config.yaml
bias: "all"
tie_embeddings: true
parallel_block: false
init_std_up: 0.0352
lr_mult_o: 1.41
lr_head: 0.00644
final_lr_fraction: 0.03
train_tokens: 685100000
Each number is 500 + 40 x the weight over the matrix's rms, rounded and kept within 0 to 999. Layers, rows and columns count from 0. Numbers have three digits each.

# layer 5 attention key, 320x320, rms 0.128, rows 49-95, columns 80-159
543464562481512516417526527442552490515444518548586540450412445518570511471542459530480505478447560491537483497559463422509523513435509613500527483525496523533528495505466459480503461523554597472531617441456456534497537455483498462543509448
493538504567551472510527511487573533505551501539543508503438519470475507485547485551534570511473475495474451529499461524450406496538573487530485463526447442527540531469523490482493518511501484487445596498537503483510543504488499490527490405
438530482516463501489588514528510492490438498493481564454456483479508578527467532491488464505442515509535463539546530520431576443487466578547399522535568570520509517494547476518519552594478476460515468475501482515515523445456451465498481442
498530595469582525494495427437540546596529498499471544486528487496557438557544530469437557443485457531505469519551501504501360438498469460476458529498465515487466470559423603496553464572540514465515489525554509485507446450483589516509462510
516462565568472483454515477500517466532545511541458519505480493549516501467478547479411522485490529495512479569443573479554541588480510512542499510507475475546529502413481571525443463522519516487522464458565545452488523484608535479507518565
516464493483448502525442449564438527547556429466485405524457553514468504524564436503563527545503466548494540491497540454512472504444578522519504506522567469466451516495537473499500551503442478470508505629511543477574565528496481468512540457
484517544548458555525501499541526501452460565440517493455506522612439463531531498483527476480481449548544572500548535523511486482421440536483526434458557446520569472503513515486456430488496523434480454491471557539484541522482474484461464523
504511442413553540548480550413449522470483503498586536477475523483469521452519525476469537412557523573469450466499407449586549464486509533478546612505535488513518470472474554469538470513430509514416534428505515497472538531486446563445504486
441470508525456531446411532507527454469506571483492523521516442498474488504502622449498532524499456474478488516452524529466440472557542579562490448480472583457489458532484458499501573496509484571442548524511490480414485479496562549468505522
475582497469530577461449455485495419428523515513472562456426636434529476526466449559526535435526506547465457489470547493567489585472465492478435492522503529459560451494521547507521478533438493491520509487474516488530570500542521581542550538
516434477424508481552463554488576532550483475567489548478511548535503487567482512550520519549499484503516544532534504535502491493547419523492555516581493571498471462557483522478487451500494541486430480430481517499458425493527532486550540544
435476444449531521568453570506470440455456521534498516441519498445486513446494408490482528486597505551465488530498523485491539501452493544560444505503556480504435482504527519501505466539482524457474442558477503501483473497580544442541444501
468450511509446481492549470487556501517573483445531478403459550507554523525485449507539522499441539513498519501542492515466409443440458548483419465496519478497504455530514406516576423510511462493441501465472486532534488545531529585483492426
508498554508479465559405505406510468537505409453592466409455511398535582470451536479502441562502508467513471554557491488467440484489435535530486510480481497499534484473489514476521571460528441486413412508523506595546487546421458509460475416
495500493459490634477469508532486566558489442503513552524598481522525463553541549534507427560510497543509468457573459481543444513494477446500374516483482508537399518510486464563510601483485507468498596471471472492566480484518528481490427521
560493497470493459524483531408511490459528531617497538489512550472513491499521522467491498544531461493517585536497398550543435540530567532444515528496510442546543471410543561587551466444572483518489585443547517488526561521491483488500537524
497547484464422514550468464500492539452613469554400555503481539628436431485578426506498559498545514506459458464538467421499497502499548554540538481470450537493524491555466417457441600465440522499519563483463423495513506527466473502490476510
481461532489539489553537531513482565540487456466519481565527526488501481473461510525512442473493581483480462519445482505506509449525478527547539563494467489485489511501551497496490498454495484464531463540558506452480459449504469486497520474
475414422529560443527470480525473517530494541490590509513553536498475492449532532495562493506434485503510533525552466542508524544459431460520579498525505539560481397502529463548522498504452442560518551524473421477586525533451512551576483549
530432521517515475512538455504567455536492467461443507442577492524535432476483510496528570498481489563535514495544462589511535453418433482526487574539480540526471529538506546483491619405515531513460521498583505505485446514522454470468507476
577459498514496514588523462417482487480509467483458420495537477541511460508551537422568452531530551457517518561536492450571482439479526502531453487537509442440388524463451547573517503515462545537460559623479474587525548544516438493502532488
541479510518518505518506500506485562568461515509489504491491427479502523489504502511506470518537457452452551541455516496535456443516465491549509485508423580505537545493509511498579499536514578481467447516535447523522539409452470444454490507
477460531458485530538562584492463509430559532506487608461435527487487472530508512572544490509501451496544493520505503494449560441502460504413539552510558512534489472431525547536530481472410497485491503442466496458485523505470452521561464502
519473476443477533460535529558486512583544473536539514497538559483532528504519525517488470532556522513433581435480462485496488501545466531543440528482479575461512425462490473488459557487557437516470500395466538526469503546488519473493511527
548484477485549478408525544493513561463475494496458458552511481618532546515561535483549526531530525434484450509523515515501476555527563555501487506475449492436533492469473434551531483503477538474538410510503482458526504461516544497572513596
487548506578408511501490529485505450508474376473517548456434539509500526474385482452485478446486482487533475502487476476487510561529457554514529508509506535498500496477505470526442565516478512468548596525475556503491578435519546535465499509
429512425512538507484421555515553484498495487456448516540519459518476454508475561527443523567502480504465510526537495448502500464459462504541465451477519423481532543525543514438454544416445624577487506473503521456467512488538523493456473467
564490501512507464518481492475537473469539537485502437543466462487391481418464542488481505475559457478516506467501515585529544488478449442513508475461467467551467406511471538468491501523536498439536459467520480472507525516492469500474568538
501532556463470564538448523571499516445456529485528507436555489467451510601542527535444541532497492505533482466465451539486574426459537498526513498492493481495543554554479493510534507468522535547462493583450494579387475519506499504476456483
476473500518484428579496467506591556497538471501541500476515484556512455489560487486497538498484352533408547484522493546481467465497467523578398506507491487524511460495480522532407560499512457535471507471521496597547552570494507495432546537
562505557482507482520477532399532454447544465463446546498517411491489529496493468524494516521492450514459487465497493537498430476468498465485425464531404414508466514599482526557477460550557521515455511506462530483558473470500470531560436471
586532476543538484519508470541518471465539469381494496520471528451442518498542543501510460489486493532491573490524472429481470587488470545455476442508487530480424555567463495431460464544554556437509494456602517457513439441533517520500498403
552427528490496529520566509419488486512456447479512507425527483499544568356515527467471510478468515513566507498549421553462529511601537487429552488569522481476476456540491549494495510517488539489503518369428495450566522500521495475538485424
402491502553435514482473434527436393508511490482452573484549551481490509479508501467541386441476527420480522454522408508520522445411471506523496504495447510465585518519542462413447546505522492457471389552515468444476416542524477522545470506
441549493511438526532528451561540508472518515513439468526486499484430487459503490503445476475509570505543492538529535520504489545494551469541502483569465480524523472594437463470492458470452471444552525485480520473515571459457510463506520499
491510506500476424445616490515448556490435460545510550515497463500520508490550502453499495474524515521552479536483455562489562508487531481550458536546475522468507565509434497459474526429495383469553496515454394495439467530503489417526525428
519459477391513394533492499534465488496553576472537454446510488469512543469511573448528490540482477517525509558516524585453504411534512422490489505477501474497581428518489496481495506488537517547553460526480553500536499508515505494531498549
464510453432457562461434512501483391469574483545452506508451443466496532467501487503492614456479518477490588445450475545467561473487587458535473551465640549477512507519461513444554455448529518476505440538489549510473435487505444516529534505
488540455551467403475515523457486553434515486491505527480493428460464555408453448483504497489543469470494461558498518441546482495529515502532509505518442511522506493445440498506470543518507506522461449556526565497522450456486434480494533542
532471495426513542507518563492477459473537581498465541561539510489502546510488440455532457460451444465464457568514561492484465524468483521433541531511470430501520521491525502532397566418555436562510555482558471579494510534466501413494530482
434488572481485484484488546497493435469413483543500471476460377495558534461489521499481460488531486478489504536474483469420467469471475516460549585488495563483520417513530485470542529519534497520505517484541513545476470486538489446492535494
480495502496494470553551509406545586477504450507493541452572488496532558561526506556476460483519537466494490468472432448489515507496445469512484565462430577496564464511519468499483500469485459457520538533476513490489482505555485483444600476
477525477537535556462488469471491461515494492488551491514513478489528565517505433503435438482509517490555556445483480558542493535413569514481492513473536499438463448524442463510527545531497568510446461476485422526537515555557547477520514463
489516492426502599454490534562534440508524390544473523464504463488521464522558519525441510528465460540478500526513489499479538513540469516470531476469464483495545573476462581479529513455520419473480472538473596500554541501488537436474598438
464517423416491539489527522403547563530535473477535437479413427374463477449516544420479473468463483467481562475502518464525457516491483581530563505494502503452478502429440529538554547468497498481543470517522480485483498503526529463494547443
558508477463520496452483482502517412535509583506471504564527421513574569486516486502536491463492494505465503567536457495524505568449520477476525505547477526551438509526506538522487482544469528487541506449478451509465525529522528429523510490
516462546507592573495533512490506466387448505484439528451544507454489503455490495472439542522509519535502493487457540488520504507491482498473528522468521516501515482407462542403518449512533444476465549405567628393487518532561478513490530513
# layer 5 attention query, 320x320, rms 0.142, rows 50-95, columns 80-159
570517448517448437473473535513431550514525488546583533516444570542485536494464526490556558598540481523441487501489501450506504529477455486591520528496552503478476553510494507480508498468528453483469544475521549503480488481430519489509488436
470570503480457516470521454516519504515455423447421496525511468546540558588484521481436454458448440520566434477484498422450483529450486549492426508524495509509424522499536552445454503601484533529428552486484519496498493530504486492462498441
490522464491576557562496477467601511453428601463454485504540534516556453572460508442447550492512490506425484606565540597501410467447548456424513522452548476506549463494475513509477470541496495522541561513514450636492517525436482450542521525
437484534560560476566593472472496425461511470523592487450504540556456531529472476460543522522494479463453440532539402528510502521422593446537560495484484403539513485406485577526525449524493454516542484494445535487512482484499537458428556514
459544491480436476544445521497513529457518483568520444515491457456534569476462549467602480508503495542580446551573550514522567565478495566456484518423486514448469479447526467556585469441473500459488484528460511506492448539534531511470501508
491524519530453533509573479502495503468523470451443462500512508518502497518473437404496577483420466532552499491522464473482499452550483432510498531496556472476522522430474554496482440497482462516509519546523526535536539434496475443459488495
503484443527538522516510536508519465553526416496504532491554597535515497562505540497463474495530509438405475493560488518477502500499470507494526605478484519466562471561499497514478513515413513548475499512483507521485522471494467465569519496
517425471529527525529466564448520487437533503435496484490537492577516506507410517490495499554460524523527537540475528498569578513531490514458470474463490478493517390508427525486486438494577483543477477587505506530468490524512546503623448498
465548515479546508446495554570493499450480535497512553509476537476529434520527497586540423488459476530514476500515509465500507518556492466579511499581493434580473488607456494541493457484515536503483460501550534484545440467484448434463418589
510454583505477476479449472528509444514418560540507486507534519461508533517565441462509546523547524520531443497439539536513500530527510508500499573483528520490553489480527590480515465536443509544485510455476490506490475482574491461526464533
452489456452515529442499524466480548483427473545419452541429513482545470453514411545409484376524512501552510480507473548501487561454445567520460540476540471465425482553469482533487475542477566565567576485505490524540555495551527530510431498
512468522510505524467529525537527527491568489503444508451493522543463541506519480435521548513523524508502449480520465554429506561548494434412506518501491525501474496531462407545573410515476488453442447483505540465480507478479448371516544522
458445482486548502516498511470486513534562416517523533467521475421472504473458551546480577543529473553550517468519485456498571441451493494488584567535523472576530496440490552439465511533485479451491444569538473496525432506464429469561522443
519557427541566495520457510487458491487559536482530545500533542474454476509433545495573529473465393492468491505502442558494445505502501545459517545501448494441466479478504454523443528601509576502452549497430505516504437516558592515512471503
557399497437476448500528573468498529477520537534556511532472472489520487444537485468491508515491505582517419481530457503563552483460480535533484411480472508493528561477454571465462474495602465536502547507512514573453496448402506495479531469
520544557469510482503496526549528476517492428553521489428444574594366487445470496450439480488538510482527415451469483564554534465560434528552509539554496537466556505532589526492509505508452532549512458548453464543479522561446478506528498512
504470512552436549500525465536497510485478496495498550481512538494395419486505495534505519485519478433525510497453518520554511503476540541588530504533417522490448545452544521534546571541505453559494450509511510517488475502531514450499463525
487494470472568477514529465546519536465483541525524426455478485626527528487444521509508521467508559423528522459508517498535463544517493622498421444531522494495445451516581476533554473503509467430482536531538503510398513470480573537502493514
515519516492491528583501466447476393517458484461457487495600426490485466463521483550424465523481464572564499570552495530484483444538478548464540532504414600544588485549524621495560440515511478499448454518548557512587446550472504459547466545
503466502439538480592520522441461514558492508523481498571516601491469438481509440473420560514602481501429508522449418587517486487514418604504520478473498525435553534488412428472498513546461441512468538522512536588548455470485489477456488512
466440514428507504460470469538520490480557447527483456483515453488515514528497489481423510489496416491499555540482499508524562491508542494522438484509469477496558505554480527537593562619487467423491524484468449484465516495547559574527474429
501453555511536530469533499449464491518445547516549508486438563490536452441486501474505504509495532507481436476431442524522494490514485503529505517472557478556466500487506582520424531469498462568484548518492415470510477454434470530529459497
474543469443541492521444427436467516585478513435573479398490533547498532531511375523586429490525501421529473478570502512490522515528500470499514557516565483462553527531540533435576562542493564535461497493506538487495527474491521517515549535
536492462533506486510509465445542482507507577427516461524498519543397465529491485482551469592539576541469438501499473443523470411481480535470518462538470492496502546482434481620448418607446574486505493547496504495476450464492564568543386501
546485496556529532480520489455466519487473449438544506499567519504495445420476499463527506485478506481589493530563524495539465503434429480509534496476463529482504541449495467544540556502434487539558492409549485445517468465491507456510481513
563508424565460495570487566453465567498466421476526494493457511523496422524544478536442539503506465511552485441527464541464501498431510489484542481528471495537461467507499483499581560462559518490433464463523474498598496577456531479530459462
433493490454505479494545476497536427545523578527506545519496531428523518561441530489476451527530523516445529457447414525486539463510526470466454496487528569503509436420580498517527516490533478501510555566460532430468472457420515539501543525
483528482462428525513431532473589580537465544528441498558552506548483482530500514503419457478459528566527497454443496586454531458551479499536460507459412544569499529448522490510505580496509523559466525596462484524457544559486488515499436383
515494502498494441486474472458515526459414444571487572441448494501497492499552536506484552504475519583483398523497395424462519433530419558504466466535513518473456444588510419528453477514484477528499536604534460456461556480483502494430475485
528562537475536446478568525506458518461483445525543523545503450525484453456498553585472491481432454589443465491492479549491440529520498433519485482483457539568480488453557395481467432538570512495539495475484470482479472524503510534509528486
506579446552464490448556466466505474477553498438511530463552529479566447530494493542524484479557565592512538461524503461497471448569475536548584499500492557530409489476482465507482498486502510468529494471537450466465500508559517472443451520
507534474465502483479556536551501483536493556453521471468560508496533485460489499453475548518471505456454477479415398528432470452500561471567537491488532538559462420493555456518534504531545555473459497465502496497538519466556556498485533511
491480497533451478494452551549474496514465489526496479546437504576493458472473515568654530481529509484557543511410514440496493474566483471456501522434459480553535556445560471458451510488484499440542480463548482493496518500549520438445556538
528579543480422569519481475463512474456491486464490453503505495489476472515483503484498549512459483480553546479549466578413522464513485470548444451476533483517478552472486515540496518465606480446475522537558524559476509510443480475497543442
449532451487540497516529408473467543471470495492447451503489433443534517492549464512498450484499443508479537533481489535468560475534557570541464496506545459523540528441512526507456455469569523526530501428541493510445454566536505484515522443
548431476533409481479463425551456504514535578471536510428572491510451540498543550509541514469468528480568437532416473516459500413474464419507498515501500484517515531584508550488502466518458508515453498518494522486456471445469528524481578529
526578510451492577423522449411523499497474560486567523478467443462460490422555442446509442514515519484522478507547465515508501482476517554581493535536589488466401539473515494538579411522506534451493500467469567470535514480484489505539509481
491505503514535412523508464495429548489506480605433487556541429530601554504455449468509541393508453510478566514490606509473456497543503547524472423479456478474459498484472468482453591583517498584456443488441533475480500626508474520589509497
496469572497445562489547492465464528515574455597604509536550472512561544392477473512535565577470499538448537498574483458428470490451466553465499479532534532493529522550502545446546530463519518430550480525490441559546445429508482466518560516
537513528579501513501478546537553448462522477507506485495463415445595527522498437482474424463446521495472464484562518437580519515459504578522501500478515519540594405506457565481436546533492436505517606435522388489496402488510553514451506498
437560528533543568556443525435521462554492504528514551476483513498486498542512470530517504482492546500451469444514484528501449490488471426503514545476403522449533506462587450525540467559502482493455504530578460574554447572451426476463552526
477383388453556461538433506515507394549479530494520524534524579502429477493535491465460489514507498537485454503491502471477544459439489476542513499528495549527488436477625526492468537523473556455481497549531506470544564471501476455534482520
535409487461536515498500487488483472456500501510530500522492523466486479432446483489595472497547520472445486497560547522483544493493549413555521510499512576484491532500455479460571582434453527566500523531509584519510524539531488441579515510
437505492473512591423497431487507473508527530471504463471517473517478503444504508452481535372530469489530521500520587492443508477542491557532537505550559559473469491453502538525523445525550481547602447589455473498518581531475488460537549540
475528477485519510426482518530505549446476512461499481484515510443526484492513484384537507444533554473528492549474497510481516482552526522516500567416539514461542499547468483500555472533513515541545515538508534457456495473519503476561489495
531480461489560505529487463474513393509465498485491507390524476535464411444450468498480475518495519456460512563408491462519501519619481538421589459530442509511515549533490572589492499477479435533546510506490548538542485500469447455539489513
# layer 5 attention value, 320x320, rms 0.125, rows 32-71, columns 80-159
482519543549459518501491551482562403513505468474583476545426446468550547455552472485443526429461488542492417555514500566505553538490448435536498453501494524526469514485563575482506532507489491484423515463462453490567580602526482471532525466
534458456457511470529550508490537576478590478494445586417466457474479547503498486504558533507609456476466564484553499527533471508504446552515467544515480396540494559520397483515485514493458466526538425452608519475472501462529499520522568493
437548548493575475451463582479452485460532526439496540546453437476538434432523507430514544479584513452529451539440506442519504476501514481406481479560492508486549495501519448472542441458517540530518489499576520579486489460472496570530587483
446508563475529488416500504463482504531503501487516490554495587547494460472485550500496370528504518573431452457497528497431514422524454518547490519564557493500512441505499514519482539480528506546526451508425491474505521501493518470605577477
527525529556478516590433476518448545497536531533506512447444461497508452540533498536524392538388537531482549546504562430568506464494500399547451458568456431504472385496481543445494472468499559443489432468537529512376511438487585566553557504
553522446481536545531536516430529563502472553473500455513533531465531464576483460449462510458564466474526533533568400525527425560499517442418534466516550470527444499498515475525542523536507482556538608505492459508481491505474530486463536558
456444497561501565468472467472500470442524521486486538554445488541538425540497445561458566472486574544535446495550559429476514519540439557486477409453516504566391549542525440522532534543515511519487468490532464511541573551477517504570521514
500495527473538469499551477463526467410548554484514546463569547503472531521454519462511536507559490511512498491465528461466479485430500497504533535524543469592525480499560490516545524521492504486537430568500531496529533541534567472466516499
464504479499491477541499490524531524530514486458440502514503530440506467427420424535521491535454498487480569501522515506527510445489531471475471440508485458569582502514501518471533453536539503479555455577433486487537490426449478525506448492
467549480440385510567509430553427533532497501488461438467504485518508492525499446568521466424499462462450562441448446558525494506478502466537492587489458542560497446483414450550444480451515476425464508485487490490513442466476493520470469486
508512462509497524485487437531434545460506517538475522565508525532534518458599496577546540480494490506412526450499556561466430458536500439577463458538411518455476526465479470570511563489527534541547500497485477528557562547557494526570482498
493520565496426514525471463512516438474519500462469530559447469465450525537488568585440505504518537477478485466564518503583486462534525477516578488543445457474476545428508502492557454496477542555497519553447504479511597580548509484563558493
495496533472512545550555579507524539519509477488436463488543532474516451441524512461472518511462472444565565514543467451503522429506505458467464513486509504533537486523473521528518528496499490451476463464516556486513456476457458493486510492
474495439502506517492484479537522448552535524489531435491513530490489535524526554443519486502537446484460479511487463477489543491523513513543498518461509481473521550495564501479527472520498489511483479564605474581525470435493493486524433536
511488521504513526487506452538508471481502495497526508538485460543457500572529518534542529481477496509558527482566451515448555459576478495532501519541507533528485409426494517479434456480574530435558519579453541500520526457409402514566563517
538416515437496526538492526542492579460475518547512479463519509475542495411466497424488506543529409454571473487555536424551486474481431467470530505422519499441409502489492450557521448495490549512547503490505475468447528487495486489535494515
481508456552534494412534530553489481440506465393433489542523562524438472496518448511467478485461531483531430482489508493498518571501553492447491542455499525458520461540448581447485488492504497516483491511459541459479468495482482528461524484
487458490542463503513442476515514515493517459495483531522546437500453531461449553527439461517490551508444475514506465527521562431515455552462507438520455488514495476492512436429528509503521472498504451531476509489457505506530509495520476475
528488522520470607497421510519499526555437556495529527568552452496575424483464471514479439503540460447451502529502567548473600555473463531495509498496526474521468530491474454493511511525455560452493439453485444500471511521498462404452484556
469447504464475494532435534526501497383528564490573494466551529472571519491564434497525513463506465479508507479477500450498558475449516419444497498478439452498503528523442478533608487586481517518477485502505546439470510520526564410552432490
511576499486532575542457501452549487441470487498474554463498526453461474567520401457532485566457529521491522582547468464499496544502497517482481494520523543508491511521480491518588559490581518504539508476460500506538505502552589514444546527
471620482517459575479506489470487529507480519470537514466492495564467556537479591539484509467547531501497449553525528521543512497463487513576568545472481503544438497422498460573497538443432507461498454483433453454467523549492512504481473459
486518525525557479375523459562496509449459528511474516445515508483491478552473447567466532519523478492478514511436531515511560480493535505449485454514470556564497487471535443433539516490568503468489506421532483584480458513490447501438515544
524513498471511482534533574471436475527418512481533546464531484537536457618514507444540443440506549464510465494508518484457488467514491555520484416538555547475576521546465541470465448482569499444545503530501546511540562466494428540570451552
510521533536521532550500553482425504422483416478449536483496486473478439518527566472432373483450515544499563529447592516569516464549412519463550532514581478548502473484527450430511489525520538461517491497480479431543435514485490440600491481
493540516445522530487570467471466556450492566519526460561505456542501513540437431544508582531478489471498506528447497520498536481587466511548509463460509545553467509425515517510520540558561487496457453426461538496547547517515410476475496521
557518442522602572513459453536496502518554507428531479496478522504528513450528476539492521553549518429572537493459540497415475547552491553482452549499452510449550507463407469463511542473561481476488492519434453485510489546462573514517568444
535542527451478460480499510528497493430490566556435436460591484453518500476493542476486456493532525478512478545405551500573570551555472504530417521511505578468511490459567424480491555468458484528496562469467456468568498532533509498552457515
444515538488515454512470497480466500502512448459501508525483506494488559471572524506499511499515502544487512494518465492467512508458509528567457502495438494516458552508474489527440466517569479583460519522488503526526443575542543539516511409
550482501456539460517481526499547443498483517492471586490475514493461445501594562474610526489427494477474463519525483528490511498536558473449471545501460522516504457477578483497440591503529457504528474493443555470545439540416482461478479493
588571462478513521405494550526457451548465514480522476539470405508565454478457482482562500506498549419503537520512436501452544459476500509467456485516441500518452473554564459460439540494539493489422447486490499548537482547528520519435531515
530537463443566490425602481484492476403544452522421539560610482495470455524501527536447473506527492466452573571436489498554514556436515546524488458495446491542439494503526436508524465484400522494523504495526474451494513447476530471488520517
471454441472505507546527475469466438483496478527510543492470528575523483456461528573512557532498518537427499482510436495507532464470458516503429448518501560539471444527504448566509532505570474508555519577496464549563459473491576493466522485
481564452461488525486464479506512493554415528457485478481550458432514480493525515475480464567550520476458539576526484464587462479425561480492477496425549473565507518497528472532443473497521545506491568510545507481513523468474506546523453519
452470536528524407470502481532508513499411515481508416454452508555524473509568479480517545430502582509503443539503556439500508513503573410435470517423446449441512463529404529488531491556522563464412501529574509492475550503524568514474479590
544462495519504509489476488492475534470436532517506513472420477527458515579469485496528516469539613532568515505557488493520502520468522518474495476410556477437526487505466518424540520500502448429518493565507570506551436489476496530493474603
522581519482523581547455520444496443529499572443330492455449501551421515555530515492497554401458511523461492475504580516526462421511527517473440449513538492511496482474480562492509450546511472536487531587445501494528528589551456495494473547
591413470475498441525499529554546525519479530548428503480515508496430471501452488544463528474457569591518455508457491507534463487460509530443458492513425509521529507557523497457559518460528527541518430492554475552494395525444508539480509440
563491451505454495549501506492536497561445485440467524476493472455474558484454473473451511526479456502469519520496487485460603538448510433493476573520518456589568481458485529473541504495487541497504547519488537465469409521530497558476503446
489556506386525509471457484515500492513545460467458549440486490453524517530468521498514422475489573458449497534477515533465519523545479482453489569481581514507564556505505528473525521469523492493491513542461519514534503529503569520495543477
# layer 5 attention output (transposed), 320x320, rms 0.136, rows 32-71, columns 80-159
465542466413530553455549458501510574517509536526440484469539467493482474543393482489563520542531506527452529431500480498517477436553474503467481599527470456454464406581446505473558506536476531531553501575532492573486458374411467487495564530
469530475564511474512414530507452447544489588507507421516530492518472468477498542483511435487502498580518482446480507531542509492405492481516480465522561523510459520446566529469496443488556481532471589574378495507428481584539524478497450519
476476480462416483541515540524610493585477463515546503486489517502406611535465464566444492527461479487546455465527512495381465550496491585572512508471539473501500527465509486516463533535517471515421520596430461395447499525490466442486417523
501545482479452460632521400524564500487494506453500422551507480529515484489508481539494541559530455510556564561566467432507518547503561453475437426530490525480481551526555430518490482565501493454474484569505453529457494469469536562374476619
512549415479454469501522485520582492499463545458465413525456533482457584414460461541442533478508494460523541446483435477452563504497499606472533542482558457532422547522403449589480473576544504517482546473432474524573454540496450464493423423
461522461580470448487513560559518491526520488552528513549485452527498542433505507528526501518522557520523509428448534418500471469571461445575471579520480488501591533508484457485473466429506485488485427481400550418501560470470454504525527464
547548523492528435470533511521467544495469452557555523441526465486502637487511566414489446529488467504415550504449509479541423557560549481513563530542479483505581503520485497492483489519517467521472460465478589489412423476467514557414538432
544540512512503521447496440586469465524476451478500419572482495458511475538551470533516415476506543547450523469517484527493451395572523497502475521475434541410440531538452585502489471540480479520464509455505448412512474464464461513578496460
513472529503516479509466563499508493474433461519493478493488568537468526539534551447527505425497530537448475521538501431476482514507392575552506555456552544485391470455513448487488490523440519488453532468501456489491561545556564517517450500
537474564569517542523465535495558491543387518517507590473469523503511540491533584454555456574465498463519474500553506495496508461432561514444466490447488490435477548501447606411543533533439496537529527537581452475463555485491454489501578491
522436589485494503542536570497491435463537489514489485454537533490424514465497492498499514501533505510554616565512483457531608531427482621459493531510527566461529459521468518502523555497443459480477470473507526508465423457452566493488436419
522445393518554414545545457476456506506504475490602465387556501521511586502456438474586491549495497514453491553455444581478518544516417542551421486513504581537501401528486515440525440510458530485459506496505498549518434481425477512527395464
504542523536457463485466491500437486514462532426582488470483464458460557491444466598546495555514524505483466450502476532459498509523504588467581479496528417478494507517539528522531565492483484466443486524462410566467478497556512457587518537
555508579529502477478541501533462559477451544488501520561434470475514500500448442464528540524397500510494439527525545557517532479484440557519494493510469510509512491465560476533485505477464483522522491510530567363500452483421519554511567448
547525515522547521572476545497487501635501482473524463503516552499503501458446495428539494495534536530471475537472522456425461530435503476473559547444443472530498576540439566475507561588372541534459507465481496438532438552586548549509492543
492550443488506498580501480503545473518547473401468525542495456497450538543478526645509496502550520487449509421430561491447488476533547429494503516553544491497510500468506461482536610455437447518475456536515526470518469539500531479478455473
518479475479496569519439506449472503491542481531618515453567477482515545476476538501487512514496513548489521571474447546395500462491472527496535497549518477470449483434499424539529530505567492454527485516522426568558620509484479457576480495
474544488442468539540558490462495512517483595448444474493478580542550456488580420471574534445581455494498460484539515531524512553458497495597495578508472516516483557514479608492445465536518517455541507451500456522547445510502558529532430488
515458498498517352515517413489503441466477437550495459415492489490437505535558555548524600496501447538494411572478532441578511496485546480514517462501448493505519472471514582520520493454511481587476505566498492509529460469448558557537540504
497502489578529426425455481503518586552468477472474502543473481468396495560494558489494453472561520524543558501590486498508475464505466568601526474532512402527474482450491525539471469494531443503509570550424481474475430479504509575404514572
552421501534468433415473515504512538513533504532541473610537514595463550472485550491510527488556487524484445376419497512446454471503474552463517523487542472499539513531541431523471431524471455534491551553525527515532529521470446514556522467
489382519504495488479453446521440463440474464530499497544499465541540434521518415476497447438516508480469461511474454563490464512511546453477443441541519518456664426509535527390516487494531554562482542477543529488499479518538477583514500531
475504501441522541494525530464573518549566457545500490506480460594574602464497537476505469518473479472468523473489530491489541513527468560499478495485469468474487502535445546516448426509469479520495459570472540497540476460547546552619523604
490438552513561535501503549490524508482576449524592438587424586519448475478496435523480466548498470575458540493535457447519528504513502431449554515502508432503475515461465488528537525481450473512431540549527463478475491523529506523438565402
532527486511528400460456488487521553599511546529452514603480531518530567591475491541520544556547468458508497490520470498436489507524443486500423508549422471507544566576490577541442444519480510527446555472533551515529570449551529477466470509
537523492552481446446464480504534473458622513543447518497439491464508544464549482463478438489560436544507497494590478479470531456466474442485502510486460446433451510528490520543520509461456459516572540531558471501516506467505607480556527508
447541549458409459522592447510489471481489434501513434493536443436506449532456545420524456480423465509487454540470489440506558536367486454613582513538498488527461473493536490529552512556463455521525516477490581535578535446561415454525461472
486485480523519542442529411386491525590511404503501531590455469506530505571549460456501520508493452463511410556567502478380483498395468555519607566477540439506527557476467440474466448472496519460508473540474561499468541471450520525443498454
530496467537405498564543490472568456518547516516452424428509497489523423524472449435570494511535482391552534517524507495458547538478446511472536497501541479427481477540563526508489538428483496498523497539519476456429504464516467489484484644
452561518504490567455519516525468578528524501448482447465551487539503572534446423516483484486520460472528472471557517448484530494482562509503515495454579515441508528562467437492582433474445541484461520494538416509494563527516459589490525438
474467528524550494563574551513554545445537457510457488480540526501496518476488527492502497471443507553492493451531497529546378532518498475505544580461491507463573573521511545551499512520507534523561628524457506519540582441521515565494497550
422452514472501457562467484549499541549471542468538447530512497384449605488534535482617473446477553399498502509551531406529521398491482493505557567492561617528541492445499527432533527546572439508510498530439493582561554589498453505491518443
522479474539455574482442497536547541476462476469521384517541453424506519478528504429505486489524512489490521486511504514598472565439485483484530584495571523440466541491494575481534513501499534479456480471518566446506523514479465532520533515
524449492496500526500516514499482518511534426450485494575414546541527458524471482523478510442534421497572508514439570506444471513527378574519543492544493423539546547496485549430523484467487514475545471534456545535525471533516549523458524540
504570439499467527499488495465616505513499554491565532501472488429482577449495545438475537515572429547520500448471502552517471498487414525551524485497531525529431528504564465481500463397439413521520564565499447531522467482497505520565449470
545489451465561504468489475527499522485602457455544513506556476479505458471530511535452470508451449542488445480508494562486534488541432473548494473492463480567466524523522528542508501502587512473492524482501429515424543472486537455575500421
495498507555518387415504478544614488494550419512614562553562502474535574482446469470567556631522456473456529448509393477460511545504430524432529540546432475493559519477482499540455544450503501405456526413520444494497471388453571504459519481
396527536475544568441510430525449457552534491477568523480530478524534518470536462399508506482543486495495574460514512511466511495445563451513499545460588471495469476482498396539513454605515502514507462540498488482550535506482543537592466532
445574560508549454343475466557438508348549509567461449553496568466518490471454460543551527472473578533493436480501512493602440564510465600522524472505465537392498535540477459511528495519494535540488489492485522473515530456473565503511391595
533459552635418450493529479481478492449514475570513473628570542596433498482562474512465567496499404559472409453576523490580479502481486502597528474547449464499452475469497478466562536486511503498513507526555525432544548479433486527423417507